config.yaml
n_layer: 8
d_model: 256
head_dim: 128
activation: "squared_relu"
norm: "rmsnorm"
qk_norm: true
attn_scale: 0.126
init_std_qkv: 0.0312
init_std_down: 0.00779
warmup_steps: 201
batch_tokens: [16384, 32768, 49152]
Each number is 50 + 10 x the weight over its row's rms, rounded and kept within 0 to 99. Layers, rows and columns count from 0. The size before them is the row's rms in percent of the matrix's.

# layer 5 MLP up, 1280x256, rms 0.0784, rows 442-454, columns 0-127
104:41 49 49 58 54 44 30 43 61 34 50 45 56 67 61 47 41 53 47 51 65 52 71 52 51 39 52 65 52 50 53 48 54 50 63 24 55 66 60 55 61 35 38 34 44 50 72 53 52 37 48 53 78 41 62 67 34 59 58 56 75 51 55 74 35 47 39 50 43 66 51 49 45 35 58 49 47 64 45 63 52 47 29 62 54 36 40 33 46 40 65 50 42 47 53 60 63 47 47 51 49 44 50 47 55 36 58 46 39 62 39 57 57 41 53 67 40 59 48 50 72 53 37 31 46 44 44 43
105:36 53 68 55 52 44 42 51 46 54 47 57 44 61 35 49 48 52 56 52 43 31 50 46 54 43 58 75 59 36 41 50 59 44 57 51 42 38 36 53 42 38 53 47 33 51 56 42 57 52 40 59 60 53 37 36 44 53 56 41 63 43 55 71 37 51 25 43 49 47 59 43 57 64 55 39 37 54 44 60 44 60 43 60 56 48 45 68 58 64 59 42 48 48 44 61 54 51 39 38 75 50 56 39 44 46 52 63 48 59 43 50 34 32 49 67 36 58 58 46 56 52 40 54 59 40 41 50
100:43 47 54 55 50 31 47 44 45 59 64 44 32 65 65 58 37 48 41 43 50 59 56 54 62 47 50 42 41 62 49 61 36 49 40 61 56 52 58 49 41 39 39 49 45 57 65 43 45 38 50 42 63 49 45 51 39 34 57 39 47 45 58 38 59 54 46 56 34 38 52 48 56 42 65 53 41 47 51 58 56 77 56 51 33 48 31 77 48 62 48 38 45 40 39 66 45 56 59 50 36 59 43 37 56 59 59 59 62 63 62 63 51 42 44 31 63 46 48 42 61 39 46 51 40 22 47 48
096:38 55 46 45 37 45 44 34 51 49 45 54 52 50 48 60 57 36 44 39 48 51 57 42 55 60 60 65 31 42 54 52 53 47 63 37 51 40 38 61 44 28 66 53 55 43 58 58 55 64 46 33 57 62 46 56 53 43 45 58 56 43 40 52 54 51 53 48 30 73 58 60 67 33 43 55 53 48 41 59 52 49 48 43 47 46 54 51 59 46 60 34 65 44 52 48 43 45 48 51 50 39 45 57 68 25 44 47 43 55 46 49 48 45 54 38 45 43 44 58 69 45 35 54 47 56 48 52
106:52 50 50 47 49 45 53 52 39 43 57 49 42 61 49 69 42 45 48 33 53 58 47 54 53 49 59 71 40 56 59 48 48 35 63 55 61 58 47 44 55 49 38 47 62 55 52 56 51 34 41 50 58 56 38 55 41 45 56 43 71 49 48 45 43 33 61 50 56 45 46 41 54 38 42 23 63 58 40 44 57 53 36 70 60 55 49 68 53 46 62 53 47 37 61 65 38 66 47 41 51 51 49 52 43 32 38 40 54 41 54 60 59 53 47 41 61 52 59 40 30 20 57 52 64 46 37 46
102:56 43 36 45 42 33 56 52 67 63 59 59 50 60 52 59 42 63 42 46 53 49 61 58 42 53 58 69 36 53 46 48 55 53 48 28 58 49 60 60 52 42 49 51 52 51 65 55 67 55 68 57 51 51 49 63 58 46 72 62 74 38 51 41 54 38 65 54 53 42 49 42 46 67 67 53 36 61 44 47 30 46 52 40 53 58 45 41 82 64 52 53 37 42 56 45 42 59 47 52 45 63 70 39 42 74 53 68 55 55 57 52 54 36 41 44 36 49 52 31 65 34 43 46 48 34 52 62
102:49 54 43 54 51 43 65 49 54 47 47 60 39 69 45 68 47 40 47 48 67 43 58 54 54 63 62 64 51 33 55 44 48 35 50 46 53 59 47 53 36 51 59 50 58 57 70 56 69 72 44 54 46 31 44 30 52 48 55 44 42 54 43 70 47 48 41 42 49 52 41 37 64 59 50 46 48 61 35 61 46 50 43 51 49 51 49 52 49 45 52 55 39 63 52 43 49 49 29 40 54 54 47 30 52 54 62 53 51 56 48 41 62 54 61 57 40 60 48 61 77 33 51 56 66 56 54 49
108:57 40 70 50 56 50 62 47 64 40 50 56 42 65 47 40 42 47 53 37 47 57 54 59 40 36 53 52 29 49 45 61 40 48 56 63 43 36 59 77 47 53 51 44 60 55 70 72 63 52 46 45 47 56 45 49 41 36 56 52 50 56 68 36 30 48 53 48 49 56 25 57 47 46 61 55 43 58 42 62 55 57 51 52 43 68 52 72 40 40 51 65 60 55 48 50 61 53 40 46 54 65 66 45 61 47 59 65 47 54 55 61 46 63 47 58 45 40 35 49 48 46 54 55 57 63 47 71
094:51 47 49 46 54 35 40 43 52 51 45 48 40 39 67 80 50 35 25 46 26 43 47 34 68 41 60 58 65 54 53 58 31 40 55 56 31 53 45 48 52 50 61 42 53 60 48 38 64 57 50 56 44 56 32 39 32 44 64 49 63 48 41 60 49 36 47 46 44 30 63 42 43 51 62 42 62 72 21 58 39 51 40 56 49 53 64 49 67 42 62 46 47 65 52 29 48 31 49 49 61 44 55 50 67 61 36 57 42 46 50 53 37 63 52 46 70 46 56 59 55 55 24 67 41 44 45 36
106:41 56 57 41 47 36 52 44 42 40 67 57 47 39 57 50 50 47 56 59 55 64 48 32 59 44 66 49 64 29 65 41 51 54 51 30 50 48 51 48 54 57 51 54 47 49 53 41 61 39 59 41 49 43 34 36 44 48 41 44 44 47 46 44 44 41 43 46 54 65 52 58 61 25 47 47 59 60 53 49 60 52 42 59 55 57 29 35 51 42 67 37 70 39 79 53 53 43 58 58 46 30 46 43 43 39 28 51 56 65 49 66 55 41 53 63 28 47 46 55 55 68 55 49 75 46 37 51
104:53 38 49 53 49 44 53 46 58 43 46 54 49 50 44 45 41 46 48 47 35 59 52 37 43 38 45 59 39 49 54 49 57 42 29 50 47 43 54 39 66 53 39 60 52 48 49 35 44 59 47 56 45 62 41 39 50 48 41 45 67 28 41 47 45 54 57 41 63 48 53 66 34 55 41 40 55 47 39 55 53 57 58 65 55 67 38 33 49 30 50 43 34 40 67 31 47 43 50 39 36 54 35 61 47 46 38 51 53 54 66 49 41 33 51 44 42 32 40 41 50 49 62 37 52 51 46 53
094:46 69 62 62 50 22 60 49 65 61 52 57 48 43 71 56 70 43 40 56 50 40 52 34 54 53 40 34 28 66 46 72 63 33 48 56 40 48 37 52 37 23 33 32 55 57 55 60 59 48 60 46 40 40 59 29 55 61 50 62 43 53 66 58 41 58 60 54 48 49 51 47 44 41 51 41 53 65 32 47 44 52 62 59 31 62 55 63 67 52 57 47 56 64 52 54 58 51 39 39 46 34 60 45 48 40 56 59 58 50 40 43 69 60 59 62 59 45 49 24 44 52 35 39 48 48 49 65
105:38 60 57 55 63 49 52 46 38 40 64 50 44 50 52 63 45 52 60 49 67 48 47 48 57 48 53 35 61 52 70 41 47 57 59 66 40 36 48 54 51 50 47 38 41 39 39 55 62 32 40 43 49 56 57 35 43 51 61 61 63 33 50 54 61 62 70 32 48 44 38 42 50 35 47 52 48 49 54 36 43 59 43 37 52 54 50 38 58 58 72 35 62 51 74 63 61 46 64 62 47 52 38 35 57 50 52 78 60 49 57 50 60 62 50 60 58 63 44 43 58 48 42 37 44 43 56 76
# layer 5 MLP down (transposed), 1280x256, rms 0.0727, rows 442-454, columns 0-127
100:47 53 53 63 44 50 47 56 61 40 41 32 49 49 35 59 46 60 53 37 42 54 50 45 62 48 51 47 55 44 62 33 43 40 43 62 45 43 52 59 52 54 57 64 46 43 47 36 51 40 55 55 55 40 38 69 30 47 71 56 52 42 51 46 57 37 46 41 67 66 60 51 56 61 58 54 58 44 56 39 49 47 50 44 63 49 64 31 64 49 26 65 54 46 68 42 33 41 47 46 51 55 64 77 37 59 46 63 56 56 47 65 55 72 50 45 43 53 70 70 55 52 45 55 45 51 37 60
104:43 68 30 49 56 56 36 54 52 33 49 57 52 39 38 44 54 66 42 35 47 50 55 61 44 40 68 46 55 60 64 67 61 64 48 50 39 70 38 49 51 52 56 68 36 40 45 52 47 49 52 62 49 66 33 43 39 43 60 32 47 51 45 49 46 62 55 37 48 42 51 55 49 51 40 32 49 56 55 35 41 56 46 63 67 53 55 60 53 50 35 57 50 40 40 59 52 53 55 68 50 48 44 52 55 59 51 51 31 53 40 54 42 71 46 43 36 44 44 48 45 55 37 61 50 62 43 58
101:77 70 60 54 40 38 56 51 46 47 77 46 46 41 60 51 67 52 46 61 47 40 55 44 46 69 58 51 52 54 41 54 55 51 41 68 58 36 46 34 51 63 45 56 65 61 53 41 49 55 64 72 58 49 42 58 50 34 53 50 47 49 41 48 50 49 26 44 51 48 61 64 40 57 77 38 44 43 51 46 47 36 57 66 43 59 61 57 33 38 59 52 61 31 33 39 42 60 52 38 26 38 44 55 51 28 62 55 49 41 55 40 43 58 42 47 57 28 45 54 45 70 57 59 44 45 57 75
096:76 66 36 54 31 41 56 50 50 46 42 50 45 56 40 47 61 53 59 63 71 69 44 48 33 60 58 48 44 45 45 54 50 62 57 64 47 51 67 39 64 51 71 38 39 54 52 47 46 46 37 48 26 67 58 51 42 65 37 51 56 50 45 37 50 53 52 69 54 42 41 63 64 55 68 70 58 22 40 62 51 39 50 39 43 65 56 33 47 45 44 51 47 62 47 52 70 36 51 53 51 48 53 58 41 44 47 32 46 50 40 38 49 43 44 49 27 59 61 53 55 45 64 54 51 51 65 35
103:42 53 36 57 58 40 63 49 54 47 53 52 65 57 41 38 63 45 49 53 47 53 46 49 57 50 42 43 46 49 51 58 49 47 31 36 59 62 77 51 41 67 61 59 52 39 38 47 36 56 38 41 49 57 63 50 53 47 59 45 61 59 70 59 31 51 51 49 44 33 46 49 28 60 46 35 55 48 50 43 65 44 68 43 55 62 63 68 66 48 53 46 56 35 59 56 44 66 73 54 60 36 55 45 60 38 31 70 49 47 75 48 46 52 66 54 45 57 52 29 39 35 28 64 58 59 43 49
101:42 49 40 40 31 47 51 61 37 54 45 55 49 26 48 50 37 60 45 45 54 45 45 66 55 56 51 39 74 64 59 69 52 51 56 66 45 53 42 49 59 64 27 63 43 68 53 47 59 55 50 56 43 57 32 50 49 29 44 52 60 58 50 59 53 47 49 48 62 51 52 64 63 73 56 38 41 39 37 60 56 40 50 39 36 57 56 34 57 70 57 64 47 55 43 41 52 60 55 55 42 43 40 49 53 41 59 32 47 55 59 60 44 62 32 39 31 56 52 44 54 46 41 52 68 51 63 49
101:34 62 31 54 49 42 56 37 52 62 48 52 52 60 36 53 24 48 52 57 50 57 53 47 34 44 43 57 49 47 40 47 56 48 62 40 51 57 56 58 64 41 41 37 59 61 41 56 32 61 72 65 33 41 50 55 64 63 38 27 47 51 44 45 52 65 59 51 43 48 53 47 53 49 40 47 51 47 44 28 63 53 51 24 53 68 39 45 36 30 54 22 53 48 44 46 28 56 57 74 59 61 57 32 34 57 54 43 50 67 44 49 36 34 58 55 59 56 58 57 46 57 47 67 40 41 55 33
101:50 57 47 48 52 47 51 45 48 67 47 58 55 59 43 48 38 35 42 52 50 52 52 54 43 58 49 66 56 41 63 58 57 61 39 49 40 36 50 38 61 63 42 41 43 53 37 52 55 50 44 69 47 73 53 32 46 49 29 63 46 61 36 49 44 64 48 39 48 50 43 51 51 55 42 58 39 57 39 57 55 35 55 49 55 68 45 50 24 34 53 58 60 49 37 48 36 28 63 60 64 58 48 38 55 34 57 58 51 59 37 54 69 42 36 55 52 55 50 39 58 50 52 35 64 57 54 53
098:33 54 71 57 48 52 45 47 48 54 51 47 60 51 48 60 50 53 43 31 33 65 61 59 46 45 38 60 63 59 52 57 50 56 54 50 52 61 70 49 66 31 45 56 51 43 37 52 40 45 44 54 63 49 61 44 51 61 48 37 55 55 55 39 59 44 25 35 23 42 28 38 60 70 69 53 58 51 55 58 47 48 49 46 51 65 42 80 46 34 57 58 59 54 44 43 33 48 46 37 39 46 60 52 53 40 51 59 63 48 70 42 62 33 45 53 43 40 43 71 22 43 40 42 44 63 45 52
105:45 48 50 35 52 75 51 46 52 49 54 66 61 58 57 44 56 47 53 54 47 49 61 49 33 52 67 63 73 52 52 41 69 46 55 34 45 58 47 52 62 55 33 36 61 35 54 39 58 50 44 51 65 52 57 56 61 52 46 42 62 41 81 43 51 49 47 33 57 39 48 58 61 63 41 43 22 39 49 48 37 40 62 54 52 57 57 35 45 37 50 48 49 65 59 67 57 52 29 28 57 68 50 52 46 49 57 22 44 38 53 52 48 64 50 54 65 51 54 53 50 41 34 36 47 54 47 56
101:40 48 35 56 63 58 49 44 45 58 60 69 36 47 60 68 54 43 46 53 45 36 49 55 56 53 56 62 47 45 43 60 33 42 58 76 49 49 39 43 46 49 60 67 40 44 53 20 48 53 24 54 50 58 54 55 49 63 53 36 50 67 44 48 44 50 42 49 57 56 40 47 59 46 49 46 67 50 49 42 57 52 64 49 52 57 48 42 34 62 30 58 45 60 37 58 47 27 32 52 27 44 48 47 33 41 60 32 48 57 55 58 46 69 62 57 47 43 55 60 32 57 47 52 53 35 52 38
097:46 42 32 56 44 33 48 59 46 43 48 41 57 47 42 47 64 56 69 66 45 38 46 58 75 56 55 45 51 53 54 66 43 61 56 48 56 54 47 54 18 42 53 51 45 54 45 46 46 56 44 66 61 48 56 54 52 37 38 47 42 57 64 40 54 40 55 51 45 37 64 59 37 57 57 48 58 62 50 42 48 57 57 40 36 52 41 55 54 45 65 65 35 77 60 60 55 59 38 58 52 58 40 59 36 55 46 50 62 57 46 42 53 61 51 66 39 54 53 52 58 58 30 50 31 54 52 37
103:59 47 43 54 69 40 63 42 62 50 67 68 45 55 49 40 44 54 50 52 52 51 48 60 47 37 52 45 56 41 57 57 47 52 41 46 51 55 44 61 47 38 54 50 67 43 63 43 64 50 43 54 37 48 62 32 50 55 46 56 56 54 52 34 59 53 42 49 34 46 45 63 44 46 38 37 76 61 50 41 42 42 62 65 43 44 38 47 51 43 48 46 52 43 44 54 48 56 42 36 66 41 51 40 75 55 47 51 54 48 57 36 52 31 43 36 58 61 51 37 48 45 55 56 49 70 30 61